{"hidden_size": 192, "num_key_value_heads": 2, "intermediate_size": 768, "hidden_act": "swiglu", "qk_norm": false, "bias": "qkv", "optimizer": "adamw", "beta2": 0.99, "max_grad_norm": 1.0, "final_lr_fraction": 0.0}
Each number is 128 + 24 x the weight over the matrix's rms, rounded and kept within 0 to 255. Layers, rows and columns count from 0. Numbers have three digits each.

# layer 5 attention query, 256x192, rms 0.095, rows 0-33,64-96, columns 128-191
139131134159102096112142120150123159121154113126163160123111154113104111126099123162126112163136151144142144116106127090125104114159148133103131105173106134126088129142119183134121098111147133
180149110147111118122143170158142147120108102108120142129103137138109125135142140148100098151142141155097123163121114105117115144152135131142108132168121126138112103115127162156141092159131157
129154100141168101180143169143112118111119098148117143157092124106106109129123099121105098149172158159082109171143113144121118094154097125121111104171091159117109095130139154123115100133147129
132120146126058149095104105114152152141159148123161136135114162151148117111107131165111162165083108131124164132112128130126126168126129146118123126131129121105127155140124142141139116106136106
111139143113168089171143169113080082132115130145102154144141109091091127176130128097164148118137134132139097142098112149139111098135132117157164151137134136141116113102118093112143110115124143
096148154136159114110119149139124074140059135138070127115120141107110116128178128101165075113146123134106123127119126153143154133114165088137106181143130131149140140080162105143122134130130135
130111155169185081104142131093124075163106156173093133105121107162116126135149157102157099120130138141122146080133149169171135135106142057126132170079128125114115127115130105100130120096140141
095115143160165108159130146096104116159113160142143090141136086097127099116124171091172124135099080122137122085142137144167127141118131098134120148108120118087150133077158077106113125120122126
096163134109127131106110135136119116120112152160142156129136109192112159123154137127175177103103115107163163144133149120139153126125114146102202148087152103144112155148135073114110123141137081
158141103096122130178167144146141146148141125104105115133116113109098139132121151121111116137168110111162127168118083126110118101128127140135168137135115139144126123143109104151158128137122102
181136130156120136105115164103159124150149114149121075115111118097168083110143154085159106113177097142121145124150105122133139118099097118124150150139108095099111140086121113155139115128133165
157097157109117107133089099090106131138144144149148137129151173148096158136157116111088172102104136135153138126139132130161137120129127146118143166088127138115107127161155105099121112140127129
138105078117104136115150142135122126104129103158109125189148175124126120139151157128108108153119139115109117135128127113080077131119117157129138072150114168130124082118117146103171068157159105
125125127113151138157152136144171096096145130114131124127130162144110123104155145114135089113147188126159125156077103123140112123126145130094090160164154142152107140152155132156142128121110132
103122119097144161088143105095127136128118183099127115087133116145143137091167115130117169178127151110158140125159113117116165111122121130131123097110139086140105123137108130130100140119135110
143074079139091138102122135155114138125166148126103134124128090110119121148107125093117116131106130119070143093101132114109070085141118162156128108114121141145133149107130139159148134124142143
129107124175115123135129112081102111136116100129107162137136125123144156132148119105114114136123097138112081154107106145131087136133119127088108099138137120108110089119128152117157100121166108
115120146162107109134111149119112158158110095134127139144165111100129124108100132135134122120124140130059099173106142127124117151136125113182103116137095107094142117164105116133138159120137146
147119122089105068142166111110119087194131128189149144106150156119108137117105098108122138119077111113109133136133134117136092111142071160148118116107117114096107103147136124144119121161105100
151183143135152137140102087190151098150154088123118129099105106134170110103151114131121102101168122121141160099120146104103130103119128103144096124136134154103120160087110140191123117100105127
113129121135108159142164154152093144116141127114141104131129143119141135120104158138124207130130134108151138128094127129138151095136149141131154134167106103157129059126160063107112102120112126
129114067150105105066119127087146131162097085155110145180134125132134155166174105109098136167100087130121076118136122073107135125146107113127112101138110128082110168080183130126139107162133127
113132113125119089152147127118136122113133122113088112145101141044150117130133139132152115121160103155094065097135150149102173108109147163120139128118110156134150138115099148107123113083117111
148141188097106130064130107121096139155158098144117159104095126095143067108100121099150120130116100110142139107082123127117131122130127127138104152112137128153103125153096119122145127105094140
184185163117141156099119132155107124166124132130133158120105094109147142088106119154113132105117135073161122139182134139139112177133111141110129135119109100053145137186155082093123134140116120
150103149104146144071130139146140158151169109099098138095128115062134090096088145170142126154128148107150175140132153118091149143098122144122088112141139142138121121162116140123139101111103159
121112094094112131141132123149155151115141138120130113165113160107122126129121138130104099132115145150148140112115137135116137148133144133178137128125172146147104130130147114141086098101137128
144135140173132077144136105100127152133101136181127111126105153138084110144137111120153116140120095137120145163139119117130116139111079123163134153108152118092133141140115176148105121131102195
078130094113143101136154160092091147144148110138129152153112112121129156153082133084143182122119121104124138090079114116107116097139131127132125106132102082107131094092115160110133138135147117
153104129170130135173107119130080116137148107178089151133139164106134108123148117110115122130146156111117100142117106099125098107142157119169144093110095150116096104135124131108107125128123136
135133128126133125128105167125120132156123112110137115158096097138112123127089163105129157140151122132108113135141108124104151138147114131148088161106114122135162157101123109126122093125115137
126108110112149135156146167122162117142115149182129082158097163097132085100149181115138111142123146142111096110154151127104194126096134120139118134132121087178124105097145141172147098122100152
113109153102100157112132109100138142155164132110121123111120106135109146116091127129129160152114145102153144126107123112090157135136131149148141136134127170126128142134142128122097123099128112
143131135141087134080120124129156142149131120122131120120146141153153109109097132141131122138102111106160137095127155121125128122121114139132122118135123122135143133125107144154090136137124103
126135078213088143142123092127181170113158102092157133124156178156085178125130123133078113154127137156091142112094104091077070139171125148044107148144082157143087118139128189139123088077138132
157162117192109112186165164177175124087117088099125179167129132117114157122157147166065109147178089166038100191120093122104095141184140121088086134155074175136085109111146160138171073112145126
147142114118141146146160157157122143138116126108114112130130114095156110134139141150134122109144120128100130143109133128143160133121142143124097125123132170115126131149128129129139144174131127
126130128143077132158107101106146127108142123105157146145129139166088124120115154139138138157148131130093108142127114133115112162126116142123116131112120130131108140105134154127144119063137104
138137147110159107111119167115114097126129126186118113094148149091133105149112134095135126103103112118158148140140121113122109121106122115179155136117142114123136111157140111106129124121098153
120098166169121131157113137151122110151077146118111113149129102136111163090134140142123119116160123160100137096135138155133136132129157120100112141120123149119124124105155096102135128188122149
146108148137166088122157136150138073147120134127109145115155125113138102128108134118109139156139098124123126124157133126124139108112112094114111140118133138107124132095122128128143115117116132
116115161138121124165116141109090127164133126143149110093109118126106103151111130090132135143129136145127122119145152120146148133121096107140107149114137110111123105137134128105117140124099127
124099166114112153099113119141101129116105115157124165107160103145122103143131097081121153126100115133143136100131127094164125146167064124158152128123132132131136177141140125108139174099088128
131131128102120126153120137108143156144108110177097105116089154134148125140102165141135148156102129112109107134106101126129101140117110110146129137151149100118127117151139141140124171163126084
198143120100151183129149122104123135109117176126120115095137122108153089169119124095146134156108122114128108136180099133148094132099089120113123138180116087128112145147116135116121139121109124
127134174131183108102157139141133138094163128108116157130106151104126154092090153104125128114159147132129153113147134139103138102128131140086103118114099151164133113160115104120133127128146121
124116098129105138132140129135133098116123144103126084186154119118105138106148131147113109128143137131093140152140141108099099144118175167164109065152129165062123126124111102156145093132153127
134126135143113155131139099132177113123144115115113182143119120144130170110129143145124134161126119147139125125114111109121112121104173145083126141129111129175138137145128120159092150141152095
116105146096120143137095122100124146154120144137116119094136116152158103136145110144150150136121165106152144106124131162115126112101137120120120106107135107139134141133172114076077153138145109
155114124141157113143121146129113091119126143119157078117146153121123091115151102121161159106116168134108145104124170123125064105105064120168119119089106166145146127099184102165096127122108134
137110137124097147124103133099123158093150114126127164155118109104111168143138158177103141096135151102085156133110139127141149149093163121132119109105155127099157172131133105123114135129123105
137124138155114149153135122130097139138114127149116099113168115161138166126139099121164131101127143118099125147117138126118143143090125119142111162098131153106149099091144123128124140147104118
138111118161154107106153107129127134132148145146176126131108139090096127129130094108129131171103135124111113127177147106070141096167091133116107138110178148139110111155135110174109114134105163
137124116107163140149095075116108131155141130136137078143118122123117113131141140136118105140095150126175108140121116087118106147110131125131119120114146107181128127098113125150143114136117109
084086139104120113169116134171106138124147108120091100192119125118113116154136142129140171115115131115109141124099107114132123097123177073132151132179117146135115124139158117162189081132103112
135116130140071153139083134135162151147118094129123131133120085115112154112124148151108159108153122153130124128173139065128147125193111174078138124096116103117162176124129160114070104114145128
124161144130143151112112123097105123103123146135108134148108145162099119150152098130141111102115109151128104089144154122142082098093151111135114095144118132149175144169130088106094118132147116
108126168130098095139100116134081138127127118130098166137149123103097112110099147122105174146112146087152111125126140115127114114163108130112170102111114157064115119159105105107144120075153117
096125144136142130134086106105112148151087097116136131119147117159145112118109139135085124149149091095097179148146144125119108128157158142061130139120128123099158132161126114104147143122115128
146106149142133098159135158122106156093141140151117147150160107118127058095139125082121102157080097104120120119125118123079110140140155116164098120140123159129133096149138119104184110113147125
116083140092126158099113152164160119096145167112129101128108094122131161160123130157101156095092190106136110112144122129146161136137110120166167127167113107130117118090136065152075107142121101
124131093161086139133164124101138156117111125104127073112125137144141184122118140121123123118137119122104182157118133109071168173129152144148101151134142128143140120116127124169097098122153146
106146102122119105128096126123127136149138125135150161154110121129136109136126119154103143134116113154123130125143104094182065122122103185099152106103132097106148143158100098063084091126137121
137141146138140083155138148122071122141143069146091164169078107099109146122156118106104096133113122091116167164111088095127135131116130148149103145146133154080142115109143122135143143108126155
100119090126137091136116151043087115128126136120113124113148081134116074133145175109150135155134113125136114159086114111163144110110106150153134113142117127184178096086073134106105147091104157
124111120132133146149098118192180180105115112137120149127098154106084115110140134106100157125121133139173102123120121119116135126147148149151206091116135113094124132129108137127148104081176133
110106147068139140099114098099102144155148124115120122116127138122136106124127145132172161148095107097180142087140157174146138128105145129148162128125167112137164103127135105092101156136125130
# layer 5 attention key, 128x192, rms 0.085, rows 0-32, columns 128-191
147091127142171083145131169140112139165103134154144122134092139084044050148112144084153136124156152178124108142112106131138097071144085102100131156141108154133087073099156126100118153090138188
104122128136157102131098170118091142170139139175129114112123111086105089111136140080141121114154133102131131139131107125136120083114098098125160138100129139165127142139115086102074149105126127
104100153120114116112125112086108127151141167151121148132125119129135062170119135090146140166126087110113137134147159103150164151127099092156167165137134076136142149097135072126120175140119157
138114136145170107141123151141101086127111119125142109138102128091097135155127100153140104117169120124121134107099133098152117095130115128084126154153116135142118130147156152105148105114102147
153110091121097150125127102129171156108153130117132142118146138118153166124164117131087138111127115113094110136139139133102166140132123142125114099118125082110159135112138128144144148130108124
122137130140157159156133119108138122128152126115105147166141131093119144150145113173122127117120154135137097151149129098115147109114130094126124098114136099117143138141139118189113142108161133
150154106125129143112068106130165149083130102109117085137146137119169132144149155138107116102136156151139101148127116138117141159136139131104131075101158099119139165144114127155085147139149105
131135117125079125120123092093132143117134113112134115130159140129157114123126129151092107131131142125112121129136091113097140177117105103153100118135132104139124179151098139173115153115121134
138091143139124175129104075098106106076119119105107123116145101152159175088109137110117131104105153111139096148130138147125129128112139142156073139111125116106145113099101145110092151141127120
139085164172112127088180182139110099186186153128105149090148087124088106151118136102145117156129111163136118136143097154128168117114101189140106155145122140145129148145156130109140097127110155
127104109106151099104135128145147173158117137157112107150136152149137183126133170148076124118134190146170137094162113127120150145126146103173137081129202152104133136169144094125144126112135152
163126106096082131140121104162123096103123105074127131190156086143194159115150173143147115102131116112094107120130085122098111134123109106085146111144123109092163138109145149173162081184138103
123122127159164122140171139149127161145127138140144146127112140096107132155088117161170111139154118130136128117087154127142106066119103123106129178101142115153114074143103137104125168106124146
109124112114156110085128155117127133167140142137101116133122104134098097122121128112129107142145143112139135124136161139125159127151142094141129153121134144110123134104116099088143134134153185
117161118145106161104150118159106098124115126121139159125100119116106144143121135132163110115129109119124102139092151116131126140135148139111079150147124140114120104144130127129132093153125128
136145140152109166123128115115100110114057131075101130129163141089122126126118146155139156120127106146102092208095139132128107112101165135126123143115142084152108117158076134148151082092086124
171172128128142141130114126129106101157081140122155079147131120103161122108103154115159138149167101149099134092127120160138143132129144118111122141157099146125144083107093157110135101122119132
136137142143130151114107104145098118102106115097144121116120146117142157124142127123132151101159115158123152153104119146102090136154177158081105148114124122130102110166146127115126142129121094
121080162117095131155112142093143118098122115073126132144197141116171198110170166184099136108151090087124111134151091118141150139109120127095141138147148117149163162106162162107068170104161111
109147093130144119097133137130180138136144114165135140096125141195136151136154141103117148155109158111143154074118128112119138155102129137118171146079115152143129159133130134057116156154112157
123148114092123105118081122116154146065134127138111146130104135157093125105132133153115121169114111189137071106142100124131141134161093130089110161108155142148103146137117162152129125122117144
139113153146123157180124134102131080128069118142156121123168166139154064112112109139168116080095121114093125104158175098136143163096126118173095115158120140169125078150131164221145094097173151
121127157100135127165096121164144093133089094075121153121133130103125181145135105187140107154133120180144190111149130151119084101096137133127171140100107129116110092143154120172107148182138148
067123105124081148138136145109137134097118125160148088074139123143111148142141112160132127156152116113154092141165120136118161121112127140145147139095148122148140147095126150168129114109130076
089092101140072146140112074152149106129119134099164101088142109127099124149128121143166115139118118179135093051121099117162165126125077134138064090150103152183123127139171120163101145169159114
084127171092107122094170149116105141113111118100139161102125113130136146172066104130174105135146132131133078150153136083121143143133136165142128118107148110113110094091132100112107162129143115
160185105161123161135144168172159147068111096142124176103125118145104167115113140108136142142184163170130111109112135092109142125157140119097055138083121151097108085141104119136122100117138162
174142117115104145112127122117136139133155116108123138144121179112124113110122115167077120121167091102140130112132133105145127122124141090123102115130123129094110106171183132099151163149121082
109137139134114132129111098141112140106126137141135054113157147133096137139122078145142173124153109119166126134140141095132148147092153133151095119157156079155118156160148134115134118095112120
160146149177118172102137122126118158141107128057189139169144129169084131117082124127160148130133154089143118124141137159112113121118114173084166145129143143107134133143122138112162147154155115
141121097109087108152097086117111118124140113130147164100132176124133143130098109136115089139126140134137156102142192154162108159135121118086099139142127090122089119145151159163150142118138127
089167075100112074157130145110111157187141143152134095131118131108105062164106109157107115088116126106094121114157120103119132162119092139127142145110113125096126134107146135130132139115154138
143153107160127158140148118151153101107148123126108126120165145151127146134141106140100123158127145130137123123095133130110136126184152148106127129148123153121125157148130173149147099109100113